From a checkpoint of a small transformer trained on Wikipedia: width 640, hashed n-gram embeddings.
Each number is 500 + 40 x the weight over the matrix's rms, rounded and kept within 0 to 999. Layers, rows and columns count from 0. Numbers have three digits each.

# q: layer 4 attention query, 640x640, rms 0.231, rows 32-37,160-165,287-293,415-421,543-549, columns 160-319
# k: layer 4 attention key, 128x640, rms 0.241, rows 31-37, columns 160-319
q287:475501523536468562497458489488525528541457513482483515553472469490530513503477533544556487502484502524574472461511483544552573549423424456530514426513472480542451504520521584477468595546571522483447448531477531386509401460413476553582417510530484519473470514506480513526568536538455535447521490553447493514480477466540448482518509505477475476516614494534491553522556483525476456511558489520575499523554586523516464449528489519541507494550456525464472486483557451467500495516512445
q415:539417595451523531580502576493503499449515430465516485500505592519468505529513548432507526440474446525495529527504425481451450510520469571451497529537528522480533480440550416464481449449543490536529592536524461459513587471478535455505452481476495443433501492528540550487468468550507458466476566550524471510481577539449508495491479461502467560523518556490466467473420549434533589551529582425513466587494474496524540459460505497478514545448534493501529443412519446379478549555452480
q543:514523475436536564585459507430540467493451500488467421528520486505469540487513485554493522496467546489555508489488456566501491516492535569514481503472489502521533529559542513464485555467534479503524519549480478469549519513512523512490483516520490444516487514500522509514473536476498543517504473502457486504492540461494507477474470522535542518518546514496492553439515450485473548501562478459466522525464514523477477511481495512486546547456510418454490554491509467502450463534491460
k31:524465508485511491502405519455458483481494509488488559431527486579439500453506475461450501485514451498479494559517423494519478458494413430457534443508470439508521509478509481501459484529450461502458472508496450484527479513552498459494527498478542451454479520513459420422467439511572515465489527501534581441443505551544563469445537539566549506510513550533491472527491513495572491443497531510531457537462507494538515520543478483491466451489455528499512524476514477423469500477426485
q32:526500530523547521426495544524514562543453527529470475478473491565490395495475530530477488437497467526520482465499496546545533481516455425460497473462555498480497666496532441413504525523491451529451464469463497482493547449561502490529476425569529404534573464493506562556526470424508512545516553520559545568496512467499561470500525560516561586596515523464450546526472569541602520442516521589487492375469578591482506565476490492461516556434490524518486522435461563371520622550421566
q160:503562512513493482519492500503458512530513485505487461495493536497539528446514495539526477551516490470463484543548512564544558497528557555544487510490480525517469477498498488474486493496513521488486479486528526492491519469487511467495509495495511528440529511506529524499532506485460448519485463484528525501526458521485502504502511489456493497518531460493515481518455517515445473483540518552508523494544486519520442520454551512457513455515513472523463502527503481486523490552489523
q288:523479441488434483476492482513514549553474480498502509491483476489473479544463491468483473451489505501501527522508527482431499513491509529484492510467484532500484464464541433517512531511496486497479494471463485495509507536500464477546499503544495465513489540485507508555492480462532422522497526459519496529464534437438502550521511522537521526498518454505537466609495502524528521467478480533473579426409475501504510577568515479511570574510489499466480511515409512481442518465502530
q416:482502464558544497474519509580537584516484482553441504433582463417576411490472520474471497447526566569495490516481503550473505516486505510431573532497528466459460497478534532478491414494498517494483535506430492444481549495512557436481530460525460416486530512456466532519515521511482529447461567533535526481509515537429563515482523519572631549479464511509464492604453497484511584447451540536457508492420505519532510474488583510539463545454486543460468465511463534474481557422497522
q544:489514492502556486507480506520471547549485513509517533513526484498476500500481510512514483489478523522511478472481516503491523514499509491474509473470486528490517505480518536513477446478518506487531508470503543505503529526525466501487511482563489454420482487508552546497496484496470461494452499484545509502514487485478514527508468483479500507462504444501504503521493499524531494523515486507539504519451483494505519505501488537515509530498498488525510465506502500478464521536529499
k32:479497454511434538509443537471485503530509507531510516516502419580455500534492489534476515553478561493466463522544540484460476497548489543508527446507586515554445459486468489466481535469592498488393480523473529529454502478465505516427465495492491527495507456437499531502506497477505513494556573476525540502494494525518560576529506485501494504427493489485422463465448476492530451496535482500462500466479559467470531504502512538564532514498458517439486461487536478558594481498516548
q33:512472545542548585536318517428548565498521470515558503588498443514517559477471473493481482445533504519534502499530497414513510514466521412473606507512583553521541403491490551550529474476453468481513510505473467514572492458571528472484580378427458488531490529535522484510555572532439471583521491526474494462532496531489562413513480511550554545432530512424487487478566546510428511506515471502439477551488422479531513514503510490479434496513608488502478550463487483508564476521474528
q161:493510491505502485537507522482470528510518482509484539497539465525501521483537498414481493532487514466504457549469468528548505504544472492469478473472489513524492483487510526474522537496513530441486455486460474485494512537481468508475494472517545493453510500546536469542548509491494525462529465490492492521507499500519500460464488528522466468499476447498500437488481484507448486479482492485483505530551545491448525475506539517487525473492454473452474498514548538509483455500476505
q289:449559558524509511502500509489563509568557509553499467530475486507465458483478532501475527503490445508502485513567556539450449542514528465425480493519516415428540444488502550540541497513483490495497540511516492477498479446468465498470534554524487459510453488542481470539558458537497496481456552495453502487591496544523529505580528450454520481508492533470448551457515528511445546492482520500487543494480540526550461449528480524519483497473483426478481507504419569528491454515471487
q417:518506526566526524470497521562506525457470548540600492443476507439481577477543502521477491503477474555441527544435513451504512502515560415504496458535511471505491394412521554539539510530522416457488545445475490472583469528474465516525542515428507446554506502537560540485474448443451444475504493470491514511525511564575532482461518445557585457466553451461432503547461537447456551479486484449527550468500444595504490529514513483509467516504471451466465544562505501564495484536397453
q545:510490505518518538506497544483469561471513541490524512514479495479532485476509501521501512492503497539504482538516487493464487481570513488467495513509512469482505496520514482536495536510498496521486536486532535503529462504500492486519486517487507481562488521519494511510490514524502482480478485511514498482497515471508482552535495517492479493486494502487482491524477527513503531511526487535528517488466506476531498440515548507507498503465516508497486512467499527519489513510536471
k33:496482520485496530473465502458464522508482445515463488480531474502469508521477488490491494448475526428527565588480561547506448535458523462475523452556458514453463485548487537456537451496546417486458462459525468494541497456502498491566441470493486578495475537488533525460530550445543524477508512504525506502476486509475574481528540555507507511563549449489519525479499510495523492462548532460511488425521582491557545509546457487484496520527499499489488479516555512465483535481492495
q34:524540448460506496471547464492539505453561402587495480450513539544483501516464585440519496404385446483544502482484507505477482479395490437461463503579508519471405543501484375559419512399452513497520489500442496572470555454486519501502444620421485442512572447534434552401500558525507414483554511519512509490555590555462523518515515572484463589537479422515505553454515469510550426543520505487438565496414489535489491435448411530498474552351513497548465515455498515517467448493450490
q162:512446512519510504475491509449501507519430537491510517514535524463521600470526515503501534522493474519508547506507483515533499537545485537508487531484503496538486460486530481457499462492551463470505459502483528483530519491504540495442509461516519520520468499552508488511466530446496487529501562504471507434491479498487519458531466505477503513512513503501497482480456491503519539477473520531457482532518483520558491479498502470569478458478545428458501487506465465518498591545431540
q290:467501484478492531474546501543529562489429448493521455542479491566340509471570475547453564472503445497476522452560465460503529503460499449462490516476505521454495503533488460504508532558507466560408475489469487416560523514476466491495480474505497475542499461451498465517484471478482479517520516468466483492466555536520550412491497527627481513506497532467533534546528551413517528490502438549551560499426597550598544484513496510477498609468480410490516440516515536486478511478422544
q418:463464396583516546489566535440535484567535445491472500530465533499528556493529578513541523487427537516556564510493541482502550453528447481491428486467512521577455598479521443501502479531504339502557415485447550510550605467510489539496540533528581519374534515552498457456492458494426473477525433564510565482565534497482466546543484549490445501556471515475462468530545480511553500524568509534469528539378471546513472430508471478485501431489534494462511452501483485542494515427502513
q546:473499514532524485491509486547449484535534537489483502485540536534500467532485504533496476482471457499506501518496528505523490461515541494476436563503521469482525525507466492519528489449506485550519529492489548474486486502518523502494515482539523493446491423507539496471466502486510467512494516494532487563491519537536490455510485498513505475523498539496491471469489514494551480480511500513467513531508499500526512496572524486527512553545496516538463482498489499487496522474507474
k34:470504586488488443540514546496480516472508513500536488441519479501475477486505523458508522505495479543510474469501490565473524466517482486530519474533528493498530494460520540512464496501478494511491498504505486515510508499536522488427536520570482515433531485503551524527538488457529553503439503494514446441478474490476522466430480570502546491483418488529458432559490468444476472464466513472573506500531539543518460482479526524498462499545489524448577520507492537422530513473526511
q35:510555536565520463463482537526609536526512527548571538477498524444444568526499465564441480353498501525483570482489481497527506453502463445534631492537547568523515485441494442523520451483485477479533593508459388496490496423514550540453443522477564358556511452507534483471537524547547490564489526566527508525481568492501556480509519606508556473475528496451434506484399571422505539526451444432421586495475526523497449503442471524584462539530485492474470573503458599471503505544487428
q163:503467470512520483579534477478476536501497491522479448468541498507504522522523568515452531500486487541539466453489510495520522479537473446493500504502494441488584492477452546502537520552471555447529510457525493560489485520526575460555496511529531467453509464480480489479536509498493539514447497504507509576479480489475484534503531530497456490545495540490509502467539474507469479511508528506457451528531532511477506547534541536481494518477483495526488478471487531518544492513496501
q291:521497511519503479475416506490492439489506501575543551572529540476532469520498511561534466516458487476548487498467462438553537520494537470498543471557485495455479543501521514488557531522525490532480531511493586537523475550517586479477393470480558547529584547486500537475484570487416522557499544487464458543566477496424477534479532462504497453474508511503523490547387542580531454507493515505484468540435550489502478488467548473551514563501571490507556496514550556467521540453560512
q419:460482550545530445481486475511552523590509518439511593469523424423525529491525468521563526490454526510466521550558529456553526513439486503480504501590525580419504458462490506537577547546429514556516560437528494561496514440523440447519492567437490547465521532559391521469424425459536471471494490442521615496450493536538557484478544542522539497484481502451629496492476583443477476521417459525539592591499455450553576557545433479487508509522585477484542561546518473445476572528519494
q547:441489463477464541509485515507517476497471516456509506469423501485494497481538489558521491472526499547504485530489525529501484460535488462455532485491520527498476498499466474519497516524490495499467483515476527522536507465551518487525467517507539484496508534541505505511540500506526490466535477472474491494484522481490520537503553495509477475501467499489495471510478499487463563511525497503521545487506505502541483478514541474523530524508523538503486512492525501464473565522501516
k35:536513557498534528484492472485516547518462493519450549541508444467502471423441555551426489511538497436489507432530530550514483511501481500518520474473502463468510491497459441450520521543501437517501511537473518472472468541462510545493490509449522491491432441518541513493494498456517508525509487507459432512520424538554557469440475522533472497468522435545451513446461478522548459522547537547571520473508479545479515449471575470480530578464472542519469466483506553503542503493554506
q36:453559374469462541486475489465603447597511450425465457349531516547505449485536589522519540536402438544414381525498513603518459547485469474600447556500492426588438462514521478491515484405520504526549496500542562590387611477564494448553505574495547438489519482509524420546476498458530577529509512539592530496520506503463463557482570483483471467470495446569566476419514418463533542528530536483521496565539427404389498522487497554453543428507481449462518479487497456489501559485529475
q164:536491564504489512513474522535530489492506496516493479569450545423518472482535535489508493486473430481438474497543516483485508533481506466487525448513444515541499461546462533480481506465490547546479588508487543518507457488446448520519412518515507453513525535545548515459469456502498480458467496455548482504396546453503454502542530500508500478486500530456498522449529504480462503480544574487442528469516521519544494496506512515506495487495508480507517501503510514564508497457499556
q292:479495490462422490464473519515516443489425441403525430463440536536462585562512449398497564459499533551464516574481527478477532518510580499497472478391435488537491526473556469452443555502508568537456483519431456482393540542500491422633511549579475471543491512539482575476521526442512397506442541540552491415516517459487483526502575462509486467523514542491536534518453508499525522502468576523485455485597537413477523502512542544524502477483484444466541500508539412475516492559423514
q420:537502542473434476506565451533520568500452496467521449439501444558507553517523501581449521553520551474571420518486512513563470497489501505506429498469561458592472544540464553539461458468466552565567562509459543537503489515513483513544524453535486549498519529556512559491566533520390522530486535499467479471472544573565487407532503554506440468460544548511531516613452422568506449467474602572482424492525521474496500571519463517414591510417458542462450425582499465447605527565473574
q548:555489479484527482410552521510500509517448495461501391466503539485466496544482468475518491488513483522467460519519495520483502494491447467521479478467484497457517481454486478433461500480465490513493503493448437504503485524471477465494483460513525535529527439517542491458493517543455496522469505496457495432520517526502499505485542460465498558542513527557524483533484474532539465480484520575488535500541538498488479544510500542502501499526503486494469480511528462504468532527450561
k36:488490494482446506497514527533476522503448503491503501564478473487544491500493494474498501479487507448492503478502488489484520522506482512526551533473462443528483520478531472531500502498568557460512490519525474519539526521486482475492495506528506544501535465480549404508455461542541547519472543446497473560447466524451465517466489509493505493487489486494482445474451515468509531538457522523503532527504455512534532549500501531517497482582524498452466476381439421509456458405484474
q37:469547579533445510502540467541564555445500498521492585501498519517565556518506432438437467477504454495486506405499445530469516463475542520543462468482521531482524521523475418524476507512524501507459428563513577466542509465533540508440420500590511445465454479497469441561490522378553465477474528521410510433448532498558655554514569481566480499458472445445431486523516505426612519503422595510496546462476565523629488481464482542546498522524599543443514536500473482485482501477515439
q165:491468530546513457438540502500526466514491474469536544528498530487525627509519535508546510468587499506567539502450491559515440490461506558499476514481472524498504459502508508543447500523530508449508438487501482566547492481484517467498476486511492495513435525574560470480461498497477487549472499530512456515465504587466498501515562507506489491480555520570561449545442521547412500493475486484539487471504499527484542577474564466514518472528522532452521440439487481464469498476485518
q293:516503505479550471503446455461588526531520487527525521499485432459481481573520504533518521473477512521408503454548502529457457514491500496493470526496516557523521485496460499443452515432503499490516489458503483543469465501562538499458546515584435464518532500457515479492510451422523487576507494500504530513425552542594530546485577451501501462527555505474487449486479506480595490393464504491557596458453534543528512474500460544446478626480467559528538500519499629504480463496521509
q421:487625432520473502523549593515474550466359479471513449495397436530536515468484489479531511568481515492462481469535562465518507502536419553499503538503489490592546491521488473563554503457506427505488421563543560474482492434504498507538402589504436492454513579468519454487488493487541466551519456582521518488539365500546498593483465431515488566508483476553507470507546534499456459535476549486537530508517536539509500461555514545508588416489486506499505527460463523465516498456554565
q549:471502497481548557517526501428499571521493464472507536500540508511498519471469485458528507493509488523487513454526481552465503449479512526460519486512500524527479499497485491506532539413485515505518476491495506501452530480529516495504445552476501524490520502446538468484511521454489486474478481521487488526455476492512564534456535528512482501454472502528458458516461489499506519518512469499517497518495506565546563524506476518502532548483511516506486472516470536491476550536517513
k37:498485470467464511522506497510527492425423536533459518562484503557466473518505520482466507430470499484489486555471434501573502528497516516505488532403428496429517506564548555500428526537474430594516525446529460528559473504560506469465506512465521458520494494511490493466479501525421542473476553515444475530454474564491437487509486524426433510497477532517498538516517481531490480476544515505492501487423563517468519477490535493512524444541534462500500435537544551553464429473436517